config.toml
num_hidden_layers = 10
hidden_size = 896
num_attention_heads = 28
num_key_value_heads = 4
head_dim = 32
intermediate_size = 2368
vocab_size = 8192
hidden_act = "swiglu"
norm = "rmsnorm"
norm_place = "pre"
norm_eps = 1e-05
positions = "rope"
rope_theta = 10000.0
rope_fraction = 1.0
qk_norm = false
attn_scale = 0.177
bias = "none"
tie_word_embeddings = false
parallel_block = true
init = "normal"
init_std_qkv = 0.0159
init_std_o = 0.0159
init_std_up = 0.0159
init_std_down = 0.0
optimizer = "adamw"
learning_rate = 0.00033
beta1 = 0.95
beta2 = 0.95
weight_decay = 0.43
lr_head = 0.00276
max_grad_norm = 0.5
warmup_steps = 277
schedule = "cos"
final_lr_fraction = 0.0
batch_tokens = 65536
max_seq_len = 1024
doc_mask = false
z_loss = 1e-05
train_tokens = 714700000
max_steps = 10906
dataset = "wikipedia_en"
Each number is 128 + 32 x the weight over its row's rms, rounded and kept within 0 to 255. Layers, rows and columns count from 0. The size above them is the row's rms in percent of the matrix's.

# layer 6 MLP up, 2368x896, rms 0.0209, rows 656-672, columns 512-575
size [ 93 101 103  97  96 103 104 101  99 100 100 102 100 101  93 102 104]
[[113 119  81 131  63 172  87 123  96  98 107 164 188 101 136 152 180 205 117 111 123 100 170 111 106 178 104 133 119 153  90  98 122 141 117 182  69 168 152 106 136 118 121 144 101 161 174  70  54  95 130 101 155 115 147 147 153 126 116  61 140  87  78  99]
 [128 132 151 142 159 134 173 105 117 140 175 150 146 145 109 152 152 142  86  94 109 162 123 164 169 116  89 115 148 112 151 181 119 142 152 170 105  92 141  78 116 136 108 132  28 117 184 140 100  93 123 121 108 112 151  51 146  98  85 139 175 125 127 151]
 [127 169 134  57 204 116 173 158 143 190 155 121  98  99  59 110 132 123 193 140 129 114 186 106 143  43  70 108 112 146 166 127 132 131 137 113 164 162  67 173 141  98 138 154 167 139 144 153 148  83 144 145 128 110 113 109 146 142 140 158 133 113 103 114]
 [116 166  84 109 112 154 147 145 183 137 149 106 129 134 117 127 131  93 186 119 109 180 149 146  69 123 131  74 106 170 136 133  83 150 142 139  88 165 168 128 108 109 130  87  75 185 132 181  91 130  89 193 230 115  67 105 147 113 110 133 105 116 161 121]
 [146 151 144 116 140 119 133 118 142 153 136 127 116 136 135 231 138  99  90  43  74 142 132 125 173 142 126 197 150 182 110  84  74 116 138 164 141 111 174 112  96 135 152 167 113 151  69 158 166  87 158  79 164 147 150  80 152  97  84 107 133 139 120 159]
 [ 91 124 146 136 138 142 123 105  97  78  90 117  73 139 187 111 133  48  80 165  75 141 102 111 111 149 137 133 154 106  84  97 148  99 107 126 151  80 116 167 111 112 165 138  69 109  80 137  83 122  68 152 111 167 193  75 137  91 157 113 151 141 140 117]
 [106 134 134 155 172  85 100 159 142 154 130 139 123 155 122 111 138  99 135  96  73 130 134 163 162 104 182 166 157 151  94 130 119 171 118 139 136 184 131 147 193 178 117 110  94 102 132 112 184 149 110 121 171 157 162 147  89 109 179 162  85  84 164 155]
 [145 101 140 118 109  84 137 114 119 155 175 157 167  78 133 107  87 145  92 108 149 125 100  70 123 168 115 126 115 165 117 161 134 189  99 159 175 108 132 118 103 150  96 167 112 148  89 149 138  99 145 106 147 148 122 178 170 199 106 132 170 137 108  73]
 [175  95 111 103 216 120 131 164  65 136 142  78 169 104 133  41  92 133 109  86 192 100 164 114 146  88 133 124  94 138 137 131 155 144 101 154 173 131 110  97 167 171 145 197 172 180 128 136  82 142 157  98 152  96 123 153 156  88 136 123 143 156 101 125]
 [136 112 124 123 140 137 144 181 151  72 125 117 136 145 154 110 119 117 154  93 104 100 144 119 123 145  74 133 134 122 110  78 114 142 161 117 101 110 201 153 126 187 113  94 143  90 134 151 140 143  83 122 105 168 183 164  75  95 113 140 105 113 143 165]
 [ 34 115 177 136 128 111 153 163 145  80  88 179 137 127  98 128  85 169 139 125 112 140  74  78 142  90 121 134 129 116 126 171 145 168 110  88 151  87 171 132 103 133 107 147 146 107 123 127 198  10 123  72 122 122 200 134 101 138 189 137 121 114  97 115]
 [185  76 114 113 127  72 106 131 101 138 158 124 154 123 119  97 140  80 104 158 143  86  90  98 121 120 150  99 185  80 169 150 151 110 125 107 140 133  88 227 125  97 129 131 160  87 127 101 114 208 151 104 140 136  39 153 189  39 107 139  80 134 122 197]
 [166 105 154  59 118 107 116 171 149 148 174 111 127 128 160  90 141 124 160 138 134 134  78 117  79 179  74  92  77 152 133 137  87 119 177 130 185 149  84 156 115  64 150 139 142 111  95 174 131 124 115 165 114 160  81 109 236 130 110 124 104 125  94 136]
 [118  95 166 127 145 183  81 122 149 100 107 130 111 189 111  87 172 115 125  78  96  98  99 110  67 125  72 121 158  71 159 163 100  59 164 112 135  83 193  91  97 152 121 125  66 138 178 131 125 128 233 152 146 146 128 105 191 114 142  96 136 132 122 121]
 [180 125 174 130  99 133 102  92 105 111 114  96  93 134 135 131 154 177 120 159  90 146 164 160 121 149 148 144 110 113  77 136 126 121 108 103 120 164 108 116  99 207 137  94 167 136 105 174  91  98 165  96 112  86 145 137 184 151  93 111  93 140 152 120]
 [144 161 119 122 115 127 135 157 100 125 141 110 110 168 193 104 170  63 198 179  71  42 134 127 110 173 116 174 104  33 135 120 150 109  76 121  73 192 139 136 138 128 150  81 112  97 145 149 140 130 125 165  95 114  82 117 114  52 155  80 147 127 106 108]
 [126  85 133 122 156 172 158  78 175 158 102 113 162 129 161 148 123 138  56  99  84 199  99 106  96 105 140 126 136 163 141 107 145 100 109 151 113 111 201 180 187 126 137 121 103 150 104  65 167  83  98 142 112 126 207 127 206 170 127 129 139 188 174  56]]
# layer 6 MLP down (transposed), 2368x896, rms 0.017, rows 656-671, columns 512-575
size [ 98 100  87  97  98  98 105 103  99 103 101 102 101 102  94 101]
[[138  97 154  95 141  93 172 114 120 140  96 154 146 129 109 168 198 133 114 123 101 156 128 119 122 184 146 122 109 124 134 120 156  75 125 109 122 179  88 134 107  91 186 118 120 194 132 126  72 103  83 125 143 123 106 100 108  97 104  92 157 102 123  87]
 [166 120  73 142 134 119 102 107 165 155 171 155 172 107 126 114 134 134 107 105 105 124 117 133 131 138 118 113 174 114 134 139 154 161 148 117 116 155  95  75 124 105  99 124  66 162 150 102 126 192  80 114 134 123  89 153 119 175 142 152  97 105 139 131]
 [148  97 154 187 121  29  86 112 140 110 122 164 138 187 175  89 145 129  95 118 167  85  97 180  83 189 184 162 133 117  85  74 167 117 122 141  66 111 206 128 138 157 224 116 139 115 144  96 154 148 145 123 111 125 122  94  81 148 102 113 106 124 156 137]
 [127 140 136 170 166  89 110  79 134 153 149  97 155 118  88 133 122 184 144  95 178 119 136 122 181 134 161 131 142 130 159 148 120 128  90  61 145 141 194 128 157 119 134 140 101  82 124 106 112  92 136 150 174 166 136 139 133 128 154 107 127 104 108  76]
 [ 98 123  71 118 191  59 149 171 161 105 141 167 111  88 106 137 106 143 114 122 107 170 107 168 128 146 152 132  53 151 109 183 134 111  92 121 126 102 127 113 124 133  93 187 132 136  71 161 160 117 140  86 128 199 100 112 102  99 131  98 157 113 160  89]
 [167 102 138 174 102 166 105 177  79 186 134 168 181  92 137 116 153 105  81 134 141 148 148 150 140 109 141 138  89 121 131 152  93 101 133 135  99 122 156  67 136  91 247 154 141 120 127 115  85 129 139 159 142 154 145 142 143 108 100 101 154 162 121 150]
 [114 154  88 128  98 111 137 182  92 163 133 174 153  62 225 140 187  89 115 135 152 145 105 119  69  78 225 101 134 137  66 111  50 142 128  85 154 158 129 129 168 120 230 148 129 154 155  75 103  92 129 144 179  52 146 135 149 118 132 104 136 112 127 168]
 [ 69 108 135 144  90 143 106 119 134 138  94  96 119 163 130 143 124 118 119  75  60 132 137  83 155 103 129 182  99 149 110 101 147 111 194 161 125  67 163 166 122 128 213 138 154 119 146 175 113 124 150 131 130  76 134 164 154  98 131  86 157 106 115 139]
 [116  82 132 130 149 129 168  95  60  91  82 136 159 159  97 147 122 106 133  77 198  68 138 148 190 165 130 122 128 121 114 133 174 133 102 119 159 129 201 126 147  38 196 121 135  91 169  50 174 134  59  99 131 124  81 123 114  85 159 126 115  87 148 109]
 [154  97 133 179 135 152 139 144 171 157 151  77 134 125  99 126 115 120 166 179 100 204 160 141 145 103 144  94  79  91 161 138 109 120 105  80 150  80 128 141 125 113 187 168 132 139 117 101 134 118 127 139 140 150  88 138  86 113 157 209 143 108 130 132]
 [148 121 116 162 137 156 143 119 110 144 129  95  93 116 123 127 152 126 110  53 126 182  82  84 137  81 151 188 207 126 128  67 161 112 137 147 156 151 115 120 124 135 136 108 166  86 123 165 113 112 156 115 104 110 111 116 128  93 159 124  91 153 146 160]
 [ 99  79 132 141 146  98 120 114 174 107 117 142 112 132 103 145 107  78 138 148 113  99 123 142 133 105 100 142 110  57  99 125 120 135 109 165 133 107 112 194 188 166 213 156 175  77 117 136  63 167 135 169 123 186 104 121 125  89  97 105 118  96 187  97]
 [119  86 141 170 137 177 148 136 133 155 120 178 100 133 128 162  98  95 126 115  94 118 130 121 114 123  22 166 172 127 148 136 137 154 122 143 137  92 135 124 139 163 132 113 141 128 110 138 127 124 172 141 130 124  76  92 130 113 220 149 166 146 113 129]
 [150 141 149 102  51  91 103 149 119 123 138 102 187 100  83 115 159 120 123 133 123 152 145 134 184 116 138 131 123 145 115 135 121 114 117 108 163 149 110 119 149 139 158 182 152 123  83 122  98 116 115 129 138  57 156 116 100 115 166 124 118  58 181  79]
 [230 196 110 141 110 122  83 116 198 142 104  58 115 153 148 153 126 141 121 122 103 103 135 119 141 119  81 167 184 152 107 107 128 128 158 140 209 108 136 139  63 206 100 131 145 136 109 157  84 142 171 142 105 129 134 114 113  90 129 126 142 118 143  85]
 [121 105 117 159 164 130  94  97 121 129 145 157 155  68 163 149 152 118  93 116 192 167 133 200 135 129 209 134 112 126 139 168 164 165 135 134 101 125 157 142 224  72 192 100 179 145 105 126 130 106 162 132 129 101 149 133  82 192 127  83 140 134  98 131]]
# layer 6 MLP gate, 2368x896, rms 0.0217, rows 657-672, columns 512-575
size [102 119  95  96  97 104 101  99 101 101 102  99 100  89 100 104]
[[110 122 121 109  90 137 114 175 129 192 129 203 146 171 119 130  92 170 128  93 103 130 117 125 137 100 140 105 175  95 130 132  82 147 129 185 103 103 115 150  89 148 118 105 139 106 107 110 131 125  61 154 164 196  96 127 111  61 118  96 110 120 122 158]
 [128 123  96  83 177 147 187 132  94 143 159  97  99  87  39 138  78 135 130 122 137 149 140 166 169  76 103  91 117 162 154 132  72 160  91 134 170 107  41 110 146  98 139 184 152 128 103 186 142 124 140  97 118  89 109 169 121 100 172 148 105 132 112  86]
 [151 161 166 164 111 104 144  93 123 116 105 112 132 118 128 150 139 105  49  89 144  84  83 136  97 123  60 137 167 117 184 174 136 111 176 137  93 147 135 120 138 188 170 102  43 100 126  80  84 159 102  91 134 201 102 128 178  94 181 131 144 105 141 120]
 [131 173 128 139 221 170  90 167 186 182 196 109 143 164 136 104 140 199 140 106 122 162 107 137 106 133  94 149 154 180 128 116 140 116 116 119 116 164 151 116 165  85  56 152 118  99 103 176 144 136 199 127 121 154 130 123  86 123  94 106 167  84 159 163]
 [ 93  91 151 136 171 121  91 121 129 164  84 123  63  99  90  98 142 156 103  97 105 115 115 148  70 112 167 110 160  99 110 131 156 117 116 141 184  88 154 154 146 117 129 129  52 187  97 122  88 161 121  82 113  93 164 151 136 150 148 116 124 135 114 100]
 [168 140 168 107 110 119 201 103 137 141 136 129 137 127 111  84 143 180  98  95 117 139 104 168 140 100 231  46 101 151 181 129 151  71 127 158 159 101 174 140 119 102 114 187 118  96 153  93  94  86 131 141 161 119  84 182 160 183 163  63  74 145 154 170]
 [ 71 174 171 149 107 112  94 106 137 156 135 142 128  60 117 115 119 134 126 138 111 119 206 162  98 115 147 114  63 123 108 103 123 130  98 137 145 162 100 129  99  84 107 104 130 134 140  79 140 136 106 103 149 176 119 137 130 130 109 127  83 199 133 131]
 [150 131  58 126 104  78 142 129 126 104  95 158 159 133 136 131 131 123  86 127 120  71 114  98 154 113 148 134 104 118  41 130 161 130  57 137 130 158 102 169 138 157 102 139 169 218 117 141 162 156 145  94 157 100 136 100 127 118 135 136 102 166 112 186]
 [128  87  68 190 133 105 131 185 123 144 145  87  82 126 117 175 173 147 118 127 135 128 136  92 138 111 205  91 110 148 181  90 177 187 163 104 107  87 165 194 128  92 106 176  80 166  85 120 153 118 165 112 119  96 158 205  80 144 155  73 119 177 155 163]
 [ 74 175  74 144 157 141 145  70 211 123 134  78 136 113 140 173 144 142 171 133 131 127 118 115 120  78 152 168 129 114 151 135 163 156 156 128 121 164 148 135 128 117 119 160 111 128 131   0  88 129 114 118 104 100 166 132 170 129 157  90 115 169 174  87]
 [179 106 166  91 175  96  84 149 161 116 115 156 139 125  83 157 112 124  80 123 119  91 147  92 119  57 144 115 168 132 151 109  82  79 103 153 139 143 115 161 151  94 112  98  96  91 136 177 169 173 157 121  75  99  97  83 104  79 146 126  86 173 122 106]
 [137 158 131 118 153 138 126 227 119 142 152 148 108 174  92 126 152 173 108 119 134 121 138 156 172  98  61 137 112 134 124 134  55 118 118 131 109 128 133 140 105 188 135 177 129 129  95 172 120 161 172 150 153 110  94 164 173 128 168 129  99 125 102 116]
 [162 133 159  92 109  99 135 156 101  62 165  94 121  80  83  95 184 141 126 151 142 158  84  92 110 111 104 102  98 174  90 153  81 120 135 108 168 130 105 154 154  87  93  89 105  96  68 172  91 174  83 169 100 140 122  75 104 136 168 175 161 130 156 148]
 [148 173  92 147 160 151  88 148 135 129 238  96 174 177 154 133 139 217 107 107  99  68  94 111 171  86 133 123 165 118  82 157 135 100 129 124 178 145 119  89 116 116 125 124  96 195  98 147 165 107 136 136 179 134 160  69 104 168 155 183 181 171 214 170]
 [120 134 154 158  80 131 140 100 150 170 150 206 106 105 102 109 111  98 153 184 135 126 113 138 122  77 117  79 164 109 179  94 126 145 152 120 118 110 104  90 122 142 118 109 121 114 141 145 114 144 115 124  82 148 132 164 118 149 120 108 145 131 157 136]
 [142  89 125  45 111 132 135 102 134  93 153  94 108 164 143 165 162 143 117 124 137 108 141  97 117 120 114 160 116 121 107 105 126 169 149 125 154  96 133 146 149  89 160 154  81 153 125 222  90 103 127  68 177  82  93 119 127 149 130 154 159 116  92  62]]